config.toml
n_layer = 12
init_std_up = 0.0202
schedule = "wsd"
seq_len = 512
train_tokens = 912800000
Each number is 128 + 32 x the weight over its row's rms, rounded and kept within 0 to 255. Layers, rows and columns count from 0. Numbers have three digits each. The size before them is the row's rms in percent of the matrix's.

# layer 6 MLP gate, 1536x768, rms 0.0603, rows 737-950, columns 704-767
105:103120102158117165136147196165149129146151138133155100117145099169118159102127102155088166181129150136178114140183081195093148135164133111137161161121083091120089128107171156134169113145114141
098:135165138110106151161134102091138124115143169148137111094102092076075187061139154121232152118141128208114072192105105087124146154204134101136117150115088103141142122132118145189132122147124118
099:112165124061167129118091139143108147102142095062132144121171114146150116070145120145138123187120124119122090124170204129137131116127168136170149100107099137094123126081161112158088100128101139
099:139160087191097122114120092179143149101109096098109160136127183182165105119151099113183134149105132071107146152179095082163159187119175111157110090130147151177176106148182104151184145117089158
107:150108131130106077066177140102140158182151081116149128123157170104133169136065078133168109138164178111151142055118177111114094114081150145128089129148144080168158122107118130177139140092141103
107:173151121134153140091153135153129133103088111106105184119118108155140147171163159113136112118143047075158098119130127168126126110142112154165103165107107174047146100132088117143088055090149109
101:122127119142167120131143132166128162091120122193108169095110176093217120100142145114099110145082121144146161075150106190122132137125180102083124136160175124129114136137096111162072131127159070
097:167138093167097130113140128134111163104142106171089173148098092123106157157117129133132124185129091141145139121076108146126114108147146081054138111141136200079151060127108131161130132193150166
102:120142129149162096122110087151128093096108155138076056081127106134157115170133144159154079099090153096140096118101107072199128155143147163155141074081143129128205127168111126119130144122113115
098:139095122122084108118057113123179098143154147180100118143144101125150152124119110136111158158143113164104131165148077096066141129149121117139127124134123131246059112100070140153135135128096135
101:106128042130133138135097180153145130155118111147161165083141110106123163122154126173121152089162200034129167220094144121105129105169158104052139114167125155114090079121139163093162146088133170
102:133132103180107160071161075120172100136028108109113079102056105129171116101160198134153109161162148095121144081096178139105115107124123157161171148129124152101141102134098113082088156163144093
101:117145136110097110144148075113086127115144132100078176105170170204144181086124135090096135098125134116157114148121103139111170113143117105109123172195101161165204134143100181072113070168155091
104:166114120152103125102133156154156140114190101127150114077133101082162131088121120144114216121148045124143099122094147103168146119123163070116121103162181119170073166151096118134122077127168140
096:183124081158092108131116116160150177152138131160102122119103112143122150125117114114124072130173118181165079140140127121083160166070152149075152187090109109165163162081185144094168176136109139
103:143127135162091059131095115164154090095093099136141120104098179090137115076183150149184145139063119118123127107068188081076120164123122106174134117168172122062104124180138144196163060126136169
100:109103090164101130162112161100073208106123141173068106082131105115149144112137126118159152123096116148087188143130136129041124163079156126141154068145086108141111223175103112158087124136114087
095:147100132126129133102107115136102128149104074075185175136116111186068112094145096099197144127163093106142139089167160132106151143166105182133060109097121142183123109130100112111149136137120124
099:120160096126168111169139093109172198139106143116141085103083129111162150193078069180126108162123134124149125170150162059100178137114107126166123089135116144127105118153180127107173112135109132
097:082128141080163147092115116169106127185185070121132153166103058230128085164103115139127101052110155127165130113090101105098096175136097124150142140124160141156135152137095127168153120186127082
104:162132156166116116129086160114151111084124152119172130183064117155117100142079139164116141057127071131121102106176117059106168137183124151087161086058110124142147080143105115190116202114154147
102:143149130156156138158117120126155077171125144134135110152084107094130164094097133121097094147117123163157143143105128128112120137146112123113140126143128147178091210094124213153108078197105149
097:152084107115136121134103177150106168117169097120167124127116106167098114134141131074148088122133145090126108138081127136143099102171102127172087118082114120105088181130076116121170065127133131
101:116135127135140191096158149065109040119074146091100135138095127113118110124142113130086138077200104119173177132162133160087094130124108133125090144118043144146105121139140102104081119106111068
100:164130073134108040129161168053127105122113144148150176172096081136129147152066128150136096060131158171132099151155146133166140151093072108088139167084136128172147091126118131086147158110124131
100:111115196149097141120172070112149137096133135123139175209129093096117148187117116144132175072157159160045191127104185132067156115103152066147097064086125059140167094157160094161086119174134132
097:157117127202169088122112132125118153133117139130082100106054148082111119112127142137103089133108161140128138125148070157066137078045139096134149084146091177155136116063103117148095146101136058
099:167194146151135153159170095111103134077168103087118153100101103188198093135151030114090153114140128080110092121099120122146196130107135151150115080111123135137170137138126165137134080198090110
099:122092143139120081123109184105162141141149094124147130076136152089075119120128094130094151137082134084140050132088176148056100112130119149175163130105099149164142097134127106193150102114113150
101:146154097140130150109189165121069138153124182136094140136062077161156097080148147108098109084143091134141100163119120112093151149091133076107102094117136101078151090130157152119133108131164106
094:140142118187097092127148112100129126188156082131095121148149114209138193129160152162162154144116119101127109097106114152100113077135127133119137100153122138080150128089168136122082132122154141
102:136182089147129136112130135114135094132074156128156136137113154120151109124095136108172122116126148116117199096118146115079147199111175162138111113136123111149137109194153145099097120127125143
098:089170121137146108145096149115207109117111114135181121118080138113158074116132143091138073159095114170135124130147186105103124134098090146126103122124129057120133076129032158189147157160143102
098:125198128128104134119138135125158100150148106201126119108065129162144124146072129151106177139115082128136148135141136103106153159158235104139137119145094118110110136113059099082009143210126143
100:105148131076142068137060128163150141087105186192135123106117112143119117103114081069063116108115093168184097107117153113093100117175142101164108164158130048143105147163176153136168053143181110
099:096170114122147179048147143130158121158162160133109135150107133152108153100153128152133101144074127111158094159108103165169108128141143131142119082143094161106168104130150115125167182184167093
100:146110166140127160168086148111142157091132117122111094097096111087171117113115096109129151115101173177049126095135119130129087117116112139110105132138094184164132194129097147120143194081115163
095:088113136140140140137121037096172125092148109114159149138135192122116073112181132135119122131124088171102135126099081120136147155121110186132144152033156134120152144140124126150086120114122103
102:134103192083121079138131102115074145155084104053144097151022086088079136126142103144122208095086156115056143159083130130098171169168148165188163082130120111130148123112121102109152111171172175
095:129135210128186131105186123168081102190211164112111126097129090164182102104141153161133165131099104125108139118137165117138130101133070198102091130134063192181135137180087076124129156124093158
097:129161093110140117152140107112086172081093146161140165091154134179141114178131117140162105144164090175138130115149129155091107111135160119116123146103159143137126075161193120109070179097098125
096:092104109141126155108155148132131137148143109127129134086113164125083160137132131081107099128140124138155149189134130126196146114145140098150126105189072129112112157113110158068158134158095035
098:154181122155100130123093207131146123118134161071148125135156117140096120161075078105123158106130169130140155085102180150127047158117161154167135207125159129114093127113107141157124112190106128
096:069071109133140116136102125107149093061077121067111107172178130125148142160116223148120115121174133189141134117161087134097064083149119156176131181114102155171093130103106199135108099155107186
099:178151121174107112068133078146117129113168118122090107071084153118162136168176142128155141110134089129139186089076217090073141112176169162155121113101101123104163125130140141119148142132138154
098:124175142198152107125114084182124112103116135103109103058108168119119101117149134108142142105146116109125078156111136121132186106159136141165172161131133060155083168123143115090134122082142149
098:082163091093131083115148127115141125153107148138052146135150151195196142152130105147106103131098113164188101145097115180164134149126126131183180123141125146099105175089154118124129085078157140
098:138100136135210096122109145062109103129142120113133122156148136104084111122138167100150075035149090221137151131139156131131125181094138090105133134101140081139129102075153139145160156101197158
095:084122135164138090143094111143116127180148162088150111165130197170131113129128129116176152144128122161190084113140097133219124097077145137113066086107064070160124032089138161104137147150074125
099:167082080201116095155152074122145157070115096084080172151137142122141085105142122102126160103161218119090106179210143163092144091119142119041134150154144092118186081119152158078145133154138130
103:132120121146108081153136098146161125114103089125095122127136132100136122112142096082163135148103159152154162091152145101134105119182110139139130146164212110145066190124083075111209125169146139
098:114121083180145142153090148118165102129100206174196121081182185112119103140144144169105142158148120135137106113088116192131108130116117129125079118097096017120151097110119157182093098100109125
097:105126154132032132056071113161169143113099135132117098124131099096100062194148099168128149127135137132129152146125157154098126107136076134086118090081104089107152147193114082132079162134144113
098:052091143097092126118125113126095090107135123162154100138079124074114180156162143162040148129157109158114164147129119169168142111101078177089114137154125130103046223114087145092164127108121091
096:112128165139145169142044153129142146165138190096100144156152103120092112086166139120094125156161113130103125105147096162134125145140103059094099121107119169137108139140132122110184090171118145
095:147142170106083099163114114093098129112156099148170091129129135101180125138135124135143092138120140100154124171119112069159179140113122145103125113177104145142088130137125119153102110048150188
099:177158151166125125150089112143104176086152099096098175101108075151157168146122094127089169094145093129072136117120108091134178097088132164108106120170150125131104127143132194152116139122161102
106:157132093146121152073117092187114150125128145095118096116091152159140077159196119185111102183121176108088132095078124142108132155214133086133138120178087152070079120154099149154090198151181091
103:111154136158135128072142144125141124138146173121187117172102154116111133120128140124112151069114156095140142098115201155109136199188149117106170188121130112084107178085115139142153104130144126
100:146131132158148199121141151104171091095090128164092108131139108201100138094164149152131087073096131108136173187168110125126080116132126155111197211116092086063174131113125169163066085105128038
099:101159200138170147159137063138112123117153114118121147134157156055085126173120111163134149123111120102131175185089104141105112172115083147100140143145126082093082130129157118140156097153077145
093:132160132157217111141071153156129106096142136116136139054114136124111104103132101100161077178150067179139103088147145079156139145105131137190144116082119143146138139101123125095121160147090071
094:099148145144111127114198130083152140161149130132134141118120125216115139118135097152183130154139136115136092184108199148089146158120160152113108167040108098050060080126125136135106063098167129
096:112116090055121102111116134128153114176168114130144113103072104074128139105107102125145104105118176106093112171098156073060103156126144082139121086183157114106148201079116104051123142065079112
104:103122145154110134106082149126144075161165166159107150137097133114179175091137161133122157146068090099116111125156093081098107108144141090094112178190129150109139125106111114168093129127162157
100:128145167164152100148111130096089148153087126151182120124170129129136169134164105177190172176130134184099118107147052109159085127099120123149139119168119171084158126098115136193150109101110144
096:115107140109124131183089080138122122147113129122101183106146089149108106115166067092142090104130063136110154141179147120138075095133155167082194198168110142124124056235092134135091116123115157
100:116086138190120196109150113156123084114117117093136129193181165125136147155170140122109150156188150089178095160121131086133161103128063123193109072036090105138110154142111192142118101154144119
105:115191106125125124098082138135131148104195111103096082134122107095157153099093081149111163084139134094127097131125079116107182118123116115076140147110093133120140195102138126153161128100118136
098:122108099154038161085162117121184119170133120155178177123137110117109114089118058054131187133119134129104140109090158122122173101142102110078163116085148128124150104124082156143107177136139171
093:191090107112172085179142128094131160173114131091136190147114136101065118079111111076114087142150119178184122076162147121107175186111117118166155145125141175203096132093157126132171172177134150
098:135153152149131155113116114118121107127128140098142114111116153076103092057175139139102129148121075166142171108151100085116161070190162089180140183127123184117133119153057114073171179112146108
097:140106114149107158091113155090164115091095079127114121075113148196103158142120127080107121179119077109135125173110134160178123063164119113149113128108115174118160204069114173102099103137048058
102:200071131162113132195149146094168170146165117077167146138116131149190143152119129132124141077132101146153099129102169104071199066102127099112104123137113078178095126131144142164132114106152125
097:022137140070165100110155155116146144107087162179100172108171113149072103106094110057192134170076130126189184139092118131132138139126109185153107164162112149108115093076176128110135114145161121
103:119128142081151139136141082110133073148181145150155103102110164169094169164099121139112110198149152130128139103080132170131109122116162149040151140131146180132175122114142129203104123123158096
099:187110137132115111102188095052158063113121097083078122122158115136084138155150072124142124075107172138118105168114134082085157071210091146128140106141161090119063134116167104075161178196203205
104:116090120104150131097123121096138105185168116129095113174181060131150131184111113116139164073123150096095112179095186125104138081125111138148093138117190138222153075132142152137138172064108104
100:145150122142116107115070120074136125128157131133160113093113130146123190111144144132075127085116111081114142127139152105092107144155098154103160128100122106148110159129129132086104083177163086
110:124173158154120125116066113154090108096098076179155125126175124086125114139141112112152164157101100137088145105066167119076120163136117188128081081086126124135107052130152104138190174135120163
099:113131164153155165149096048150104081180132128165134099132186060116143091118153098093119139124165100153187122079156150146186164149145116193171075114117124086146107121191154164133151117126180158
135:153161121063198141085148143139113135116138114118141128127150119132057051083105103126104104082171165079119155115080085132101126135125068154124121133098127129159128120151150175117119135099125146
097:151138206162120110112135118143210118107144063121148148050103118106145158129097146139153170132083130158119155176193104108130138102115134149171145145168162112136078113093110120035182089135091144
104:163125130146153167155122104118110068098126129080180142105122100095111093106173133118085138143165178121121096138152139106165115149110148134141129153152151119154139144108089164124126112132138113
099:103117113152097111089169150142149112163144058123120116118105130057105113149114159140132105121121164095189105142171148098095076109077085107119147155182103083057180118125177116078062098140144140
099:166095167162141142098168145108142094164102093135104149165113135113196119131162093112115109116087138140138090144128118141062103153162101178146131171122134058139170120063131173118115114132160144
098:194134125218148165102168100053163164091110110173161137147124180089090058145138133180119084125098140113131104103111140118136120175063063143129094108108140140106141172162122090149109182116123111
099:077092091117148159148162082151137154126109127134120095099139092122129152169106141079152145107107143114126068164141122151214101039129106083123137099142111109126095063153090168134018158113138107
101:157147160158144168115121106171156120143110063106134081106155140140139081161117099112184064088087133101110131153153147164150113077123120171160121082099111111135104154091091138170120079122145102
100:123110140159086143158143155095150105124151063111125155172105169149137133105108155099182146141157109163121117151079077122093095127086110132094133185112188183138121132113084136166083097128106062
103:108147117186120192106088064159108119118083110110140116101113118168188146107108126110082136127125152104158118166155105094106101123122075094119125139133121158138154060063082138101109124092111136
097:161122145137160136219174121149103164106156116145101110149124169092133188166138078101089088163177171097151140106054145103140147104127093128136115200168099185086089135174130097121098157119126081
096:121101133098134098104147082128158150077119096152107101128136139130131138098170096103128143140139128149130202123164142106043147123117129128059169154113108111118088148119115141111192099157080123
093:100185085122141108152215154115114120171139131170110070137170160189117148093134078093159118110199138160097107111125149056130138086142080160120111101080126117199168124127118111087117136149069143
133:115090196109131158124107123145111202155125134084083110158118071144187132145145127177060152086104111173140156145109180091103103098145064120193107197163158172120138142121090170110135160125134099
099:160081114045096126107119104141117146174076138159126047179165134129097148131122111113119139117086123094140141139113144128136183126130115167090141115121107109081126100101101122113173119080176087
099:152121096112111148118189150171171124095151150165063093152099048206075091128116140162114130119091123156060088137230139152144128109096173135108120225139137145148111072101108170148169153148177133
103:145080138126164156176138112101094083130143087132095148154163103129162102115125123092187160116145140145156134121165171136155083177146089150142162142166104083107054150156142106132089174151150102
100:156093112160130097143105113192126142119113146137136153107112157161161144090105109116038170093149116111109137212138100151135152144113094176137110047141091134120138120129124106100118090171123069
099:155152128171087141130147182195131111101162167124116131218171073143116178114130111145152101131085097144160128180158135118115111101134165132107176068170101144123215140154113127139123147126168145
098:130099174106107147167152110109135102156102124094150150104103107108128099175140127163103125105105131080128147161143108185170159144091134166073106110119146148157084101094138191124148213145139112
100:124189171101098118142098116083136077116189111100153071142117084118124155118144125135150162185133071139134131116100129140132072105176193144102149102157161139126129142156108152138132090113169147
097:130095144198014150102102159142152067105101118168147122097105152109091148143157132137131110131152140148119125248111115143075138138125094197160174117142123111157141104113110144152147115087057108
098:120097099126123140131148121126144147126168135126165070121089118131152150085102158147132091127102183128107150133139160146219165161152150075210149156170164139159031087093203092171160122186098105
105:149155128168100160086206150152171143154141148116139073104088147059095128153142111146122144069159113130160121108121136105172137122144139153101173148137110185148104141130113126142153123198109102
098:152141122136116182149061150097168153193140064079128194111146125103113151145153131134168126137094050090132082145109155131135116118137147127142095115089088134095175163126106162139162135130159061
100:130114102129128144094156080158127099098115091119139143125156131132168116110162116089156133085103098146128137095188152111102205106179099115104128131098133145175058159139108107162195152124120124
098:142124110161178116133113095112238069125194120135128122115179130165153106160097067189141156169080165097129163111084181127111154111188130148104139073150154052136079136121134151131112160221145166
099:166072125170101142171170134113039085109103119133132187164130086169174218137142134117153129141114142157140104177120117113072055074131129107099141131149154205190133078138154143104169091106152135
099:132143136125169138137108112163141107127180137148113170164132124141124099159090106133147145115081163100112142125098155162131111116139172142096116175109131164114071163184165128119136123079111131
100:085075160164149148149155150143152158169130144103178112166123184190161154169158174045127098102143161158080096119197186060120144154068160120160146183194131086126159107157118167166123116112078165
099:095128119184187088074133127214141083160077110230104140181132144119132186162134142102147116156082134138084124152155152105096112198087120136177160121146152121118125164067095151147155146127099127
101:145159105133137067103146147152137141107179138138101124141176134158157072101117115093072137109105140136139105168161135092150146084119135221129177127172140124153140166108127168135123142154072163
099:145146095105149108141101110122120180174171106087183130099149125082135110185160147182141160082101155171083143189178092104101114130075171149149106136149161149105119159111117132172112149056177163
096:122148114171105100112145152119129141123146135102203113115114126092110110152095130156153169104150077046177165159118201161106088133178105104162173128062118105168085168150121164074153127102101171
099:128104081113169110096152149187157165102155200147156116154128057203142095092075139161137184092169148099083147142122143138099158058152098078083173137152054095086201116102085154125087198141050133
102:113113045109148103152105074160179106157137112135172101077132153127114094134164132125140173131135129093203072133144132135121183121174118111174135109103168087151070076103165129168209180185119111
102:124117159149160158121043122162115148125100154145142148117119110138192172119116171182145154169167113095168119121096146090131127155105131108185084109115154121078121063156121145163148188125179099
095:210108107158113112132176136078122086064086139125157094118121188118100125086105145122200099105130098171142135124110142094092105074171129137169139155170160127180141134151122126176176087080149201
106:130160154091139114104125178083148111138111138120174100117122043112115162111150112193146111126081184114133119106122159090171074146133145160106135083150105160093053123169117134128136124117172103
100:113191144149117146134150106173099070118117100127130126146087118152158112066141127151123087108198103164135115111110132136138112180171135180131122053096193150106139107119156091179148096129139144
103:103148082158134149089140154120178153111162074103121117133112130142120144128124120108144127080160138145207100085181085136134118150195143141110168223066163120123160086124133130127169167093116134
100:178133089193092184145142093163126116110096126154102118164127153108124157148083092140101116097191156111174156139069113132120143096104129142103093118168158113130116106160189064124124085133135147
106:170156096136177132128125079130124120081131154163111188060077120156130175127154109137190129159099114176217147142076183138081155104161190093160073207106139122051119103121099120081126169107111128
102:101156113127152194136124155094186139162147104189068106137115070123166192088193168102102121166123084129138114114137135136149086151143105146129175107139069187107139122123112190191075085165111088
101:127168113103136136098126195102148125147141058132167068176119194081101095141170071090153146114140155110142057115134130081155144130157133181091131123142115106144134120118116091135134087105098093
097:132145106099141042106159115176085130084146110140122096048129165163075120085101116081110115136136074104125130109091175172145123147181134112105141143154168091143149149088188075139176139140152108
099:187084142128125147181143136176102080150125093160168131217123089111099122147121118214185149124154170049103131130166133109097132086105096132162085155104144115116133101149119041114161144147184097
098:130154082152071131112169144110096173143097131142097099158189119185114080101098160106164108121114143116116099116127076101113153108113110141132089033133059114148079088189150042055130154132106124
099:122128102137101132110143146099096094123136085121179147105115121132155102159090104117163119138148127089211150156131120205143140156180101145144155176129140183101036089128105115075152111130110129
099:162105107154111118146090119111136126181153183134148102145134189157138083117086111105133110084147140062123112141133101146158109159118081138109143188149099133095117104191133096131107134159115155
098:114073129160082176124110172120154108143118165115088132097128120151090111088097182143120093174145134085128131074122099047137146144117058125153120136126104142163130134118146153121109141149082098
104:204130093130085164159097099123078113097068136100127129132133073105181141205139140107158094057163134115150150140096060081133106169131109121111081128098117134127080174110148195116141115196171117
099:123120082110161079116113065175094091138159163124177181127065121147148159109126121094078102094152142105096093095134112137145120095122117102183154136154130142122177183105156085144200096180156095
098:136127076099106138112112153150113150118076085203089123107160089124147153127133092141073101155129101180092117145145214126153123185107122116128100137107110082136094132114187168164000127115104097
094:150099124127098158111176173140108150131146128091145166138177165167095136145113108147158142108125146090152094120169162132157133179142169133146040087115106104168097188117151102126163138110091090
096:107054130132171163118091192160163094134138124113167138137081099208114127156171196179152156164163086165100071114129175144104157089097063119123136178157108128136158086119122135110107093169148079
105:168139167176132144124136148136097130120080090081199147099171077164178105101142138135126061137204110102123106169174139104125156098166121120139142138129055136118093144110144091126119053108153144
102:129119191131165112121130165085167125113129164140203117161112056141163099208138099166088147108112177128119157203116138122091125122111134138124093114093064144144139140120227158148141116181129098
099:133132073060121135074118135072118100151126160095091144139151120117129111126144108155088145089171100113118139083162139099128126165143143143173137147193200122087090175146130129099172150137124135
096:166179187088130143103119116132156083168093137124100149088182091129109146077138142105063135119069059081100105103122093152129142138164157104141140110107095150120114136148192135107098181156130147
104:164151092123122114101113122125108093190163099175111120112111052103185162081193132105094146134134183078128146163119127111131151151169156082095123093130203163124110140161130097092091129104149114
099:123146152060068092103047178100128164110154121108164169141071185126122185109157139165067164078173082089150094154166116086119139133151149104127134127130097121082163167124074128127141118107144079
094:100071102141092062132169119143156105115144139095117119129097021131162093133130142205152120100147110120182162119164110107090093151171134098101133093128118156127122142149091110154080048146150116
098:143150130138113101132074094096112097163146170106124127143182139120153160103149143108140141053074143119126116071158148105138176102117116172086120071138147073068133144137083119112101101112170136
102:044030078162148132204092144122131143120100130116152144173131146144157084152182063067163173100120124160150087220066154152134144128161111145101211064165148059124149120090153157155160115123111116
093:103146134133145096136141149112115169142156137137129184058109122124081166141116141182142119098144101208177148117130127124143081083081132070145112110120103134129114192142189186114119153160086118
100:081130135131110092117119127102118148128142099161090146056145099120110154168124066197108103093153148163147159156112145127156104105132143135136106066140143154106181075151158165117148151092187167
097:134093149154101144146128121087183076125150163115080153084141121103129169136137119156142192079130115137106115098091114118126194109079085106089098094139171138140127146127138122139159131106153122
097:090130156109148097137179116120110120157098131108116106137085104099086122139126119129131196092150049146047087145134094157078125089113149071139119088136139160117093111153120109127128171122152171
098:016146070147087108148085148127148110096132137154111103095177079129114153116090130209143172087076125192132125152056124156148094065097152095088091136167121163164096116068129101102045138149128138
097:146061112101115127084116122138146125136085130138129102129099112040183115119195126094168108144154119145055125135144148126141161110157134141180156123097136122090168107130135192071163168137149139
101:137127130116087093126116128094165211179136137182157115165133132124103175156115092085102134169092078143148134117099126178173125092055134131220087115105133125119119134147157135097141106098086124
100:113080110121123166113132106079175111057100118177084178101093136100059094135088138137125138166161105118160076146137149127086098117091125133109195121176116125163105103142210131161105180119155160
093:124076089108129156154119164127114141128122150172158094123135113126114137150082129129121178126065128067105121148094133091120145127126069118103159143122142091128075102072118138132166135171125108
098:095094147112124139112139158046237174176113081087214076160104149096135065144150135109119146103119075111125102109128130107093129176162119155118134131149159059138099149168140157171168147071149172
096:150131184135116117110150090092125132165126168089155093133128137124110116120083133080101104152086116132141144106123118162168159124175138134078118129146128076073157190110103073101104165077161138
102:208107106091109099068121061145130114075091073138111131215109073163148147101167129087131117135135056127173095101138150108171134110079120099123165131149131129128117175149113144100154116167100096
099:117124161134129166096136176150136142132151130160145168107157122095128121171156117127135158116145091170076094138131130141112099145100115137092119134117091140117103054096162151196172139122136115
098:124105078135098090125116162096082139164119091136114104143118098099110125100191124120078187117127078099094106115100168184134135157126150107147106149118091158118118137115120103102149157031147109
098:124156147143173101117211141121112111110158157157106113084067077116166135161116164080113144180107051134142068132117124174092082152074139170132147110110116172111120130181143133124173113106131149
100:121159155179111162105114106113144165085177121094159094176122129069076110110154111135133138078143094094119162109122153113132102133151131122111137086098125158098151114083105134157188166148133150
090:130140063109143140059124131149080181125102119096133138124088204060200082166178155160082174157119103089120122105130146115104129129094172139100106128168102106090184137111125168154136091106161126
102:128130145092118145126115116159149111073092132112096116120197094120138142158181104135090148137131068192087210153160136159107188127151167135129125102093110109152104124098161085133092135155121098
105:105101185165189168030176124106122186111128095168125088148114085106114064132165087176073180114152120130126147113128158115114130104139120115187069084099142165115187168188071086152156142134151162
104:075140090128100114132113099121185169102092097177111169135109116124112114155132101129146157137161144106119184092155145111129144122187163106129096142104150131105131098167130123115111078148116095
102:086124104122081145123159130127182086092100097129102147110116078090098131178152134077109145142089179090152089126143133087075101088163150098129203083125124103120084117109130153117085090175135085
099:152156142101127119136142137121160055124094116115155121155096139104155125130096142146167179145158158147150039155116127114074152095195141120141142104120136108128196111108114188107121161135090113
099:157193086077109124093147173125134095142117174103152182131087097094125117117084118150127151111121178114124144150116159109060120089134125137119128099133090126155172110144110113073145152117165126
096:183150153126103117103082125098125109153136160135157158133143147112083140175130127155112087079109082137147103080163107158139095081133145090155109109118109089100111092092193054176103152119122094
110:111108086114177061074146118130120123120151173102072123151133129092144132127132152134199192115121160080089172189091157092161153138137203088154110137150091103120152069133090194114166121223116111
096:169176098135157155126119157152122088120098083094148146090184166081179171124079083141127150140180102116191112082100171094100162068137124081116074101058169120143127135117101108118113158164133068
101:162118117123137098121116138115125110201123149115144139125140123128098089105072115171138104142120129144085171142165129124183106128104115164095060138115138151165128123117091155084082031108120118
097:093080181194164144144110125120148110153112123134059083153108128071173132184137191108131152166096149067137155134152152079093143147093112110146129106156084132126121068110135109171097107119135121
098:131111174111100114087120084142181136132087139087095125135143163102158117100071152139088119121113156173100132173146178126108141209148107100070164101126095128161167131157123119123183107208027140
097:162116163132150080064141147170129101095152161102140140093080129131173160136109109118090161112103130095129173146120130149132158119099167126182094119099131166102161074101171091140129181132141116
096:124101141099122129139124131084148077101062146183169122164112157129077099174122100178169114103127100106123179099131099133097089164117128109095153212185183172159106159141109129069148126115168174
101:130136136111130118094114155079109099105128159062122099165141183157184172048078169116120106131143122149186157131117129141167214158104149130138148158125113126109133125174121115169071118089165166
102:200116128088109093152157107137184128068151111148093125099100177157142094099122104125082130176092065111162101128116164177134145151101128125119130134116135072100114126174131129159071107130124153
103:115142085112162179144147152107110146162074129115157151097109148094108139149145108127104111149138104077028142170143176112123124088122137133143128193099126102082086081148142139114129158127148145
101:136163120134143160110151158163107127102065184149086104167144146159162141131111152082142085117049080166140154048151132086170131130138126103182088135158117116137105151125143162139149123166127117
099:120127134146112133168164133149078065115150116076148090112071141135171170098121123097203183184112114064147124183124135110099116128132089148118137125108175096173082104141088118169100100112150160
096:124065116083122129116145041054037152107173123193124064128159124099126105122133138096087121151113139133133135104153215168096117134120162127090124054122121140162129124135124110140147177128177124
098:106087180131091095088154134176124105114094091132128151118185161109108146135096078147113120055103141134138113085160132121121056058174135134120120081159144144160087112158161089087078155158124128
097:199096115178135157133119207048105096098139197088069099140103111078158109143133147155126105075118120140158129156108107099178203119123113164113128157148184168123120122114116106103107122179210108
100:112089107050096139113094136094139117127141096107068159162131128160081123100144149097170111105099075137146158151102119157191182049150139110085155160135120061169129156081097124113113139202127138
098:092191162092084151160155168107100096147128148144127137174188098105126154092131098103125109168182117157096106152130151130193144073102146051148125167106085165133173111098140132108117105131122054
097:105150071171138080113138192165135134159124077121160062117162151135126146153178150105117144157168118127087085101151113063106144106112148141117150093094123127133169075128100158111094081125162158
103:097154149174109155132134081087221193147158166153135173204164121074121110149120096083094088123155062081215145133151078160115120145191041145105157106133144113131090175103106137134128142077179127
096:144075135174062086103180145133124121121143111157122114105154118086111093127130107131139182179183127134085143145151171133144149094110104097085059149090123102141126132107117113133092159125101062
105:132103108131144170062100101112143088115069126105028125174147156128150159145081158156101154097081120081157141114062108181111169141133141161106145112126083135127121125173158089164102116113129172
095:152132170057153147120182122135071117175100170185137160135160171077166115134109136105061128120196153121152138144128115123119104047099128148159119167085122168120095142129172111110111120107132116
098:108160089129158171137108150106144188145125128112104137130134137103140078128172107078109144100115113160128088116162160161136123115141104092174098124147216127105087111080081132130141108080144151
095:116166107148114129092074104049200149125086138137175157135147149099124135168187151145146116189090105129131137105165185074088140107136166116097133136198148189216073115132101113122146176121072181
100:112095171199169113153138140106126081101141104055129097091138140103121101132155180083124163098141129132147160127113161140113138113083073117138135129164079123124130137135111143106124129124110084
094:146159107201128140122139152129084114140122119202202143114097133121089120130162151114175096159094168121114149168140154183113155134151199119157108164177136140137110104162082067134142113147191141
098:152150138102181102122105148098149100156118100134117133130163086118109154087136080121061093118071124108142198103133115164142119160157170144115094084091093139115102098135098108163167122114108163
110:120064110151091103009145127130139141131138095126141129170075111142064107168083151180141159111124183098111131151125175145087117158154098175120155143139139212095148198115156094144097174087109158
104:150091182140106152142117107150130097180095151102165066114137147111087078134138111127155127158116156066187081141137116078165179136100126055160099153105079168181090093161137122094130167148182111
103:155151125127112090096148155119148114167123085153140129105175081078125182131144114112176091114150052156159121142106098088138146157136179136111153128152089184135094114165107116122154126128128098
101:089151113100122156152133167056093149105111086135141109200175110133124146097120065084076165093137106104117150128150094139119144119155110127060173224085122127083076098177108147125171092125100118
114:187149146134090147125149141114061139114124117109140150104102050112152192120094108163090126085139153047148132172126094127204122093100103157173156109141105167156132105149129078130123152135110107
097:143141163155093117139049120124163105165108068137147144180091103052109167016080116133170125078163138128120099089182160124161105191128091091143114101116141157117133174087163150090138104180124088
101:131167082115118097105131135143089080142112144114162107133137113145105221155092112128112137129108124182110081058156155085142108170131087223112133148146187128131116094147095070105151091154084150
099:147176130140100164127127158164113108136088064181154168162164090099121118148125133153068140143200090124079096131156129098093145158133159083143146150119141122202126108110190067095128158157189122
096:085119143133097059153132115092120123081134119130105135145097182146134101135185148161114124084122161133114122156149123132160147113111069087185122132141148182135149134126119069110140148090118138
102:127193160168165111151135078122117149102160155077183077145142086061132119147188098146143102132141079121143125202111149130160135145135129124113128205117117127098110171123143173129107114106171157
108:217134101086146197110129067107125126150088139097151103089036083161081056122127095172134096152157067116081125095110081140111118116123161138143170203155171135158110122157097179131129152176098169
107:146115151227156113132114145156073107096080105187091143128071134112106113054150114116154104086186101123104137079082112181143086084097125109066143118113136112111104103174139134123097154067118144
100:161128132088148087080133137078196141144090126112102196101158095103142096090188150149105111102088128128080138140131095145135119139121126109123095152140138033118077125058130133111139100137147128
101:146119128159150165091112121134116140135171132212101130104087142152159166110081143102068099146155111119138097153132082105132034120156103185122111122111136073173106113150128140094200159089185064
092:167131126099159096120127149140184116133137078064171180140090095098151130050107126127096123136118067155185078094149177091087073123169174157113145156156123142119155117164066083087133122131044197
099:098172123179141117110155115108128156145112126065140102141082104111086120111160160082088197161126101144101145116130106127163185092125170081126126076158096091153132128136112171122144141103139132
096:090123119128175185156162155111063164102140100121127113095124099163161189104126107147089105179147127170120135127148106095154160117101093114114123215124081107092140121151138109114190106114146150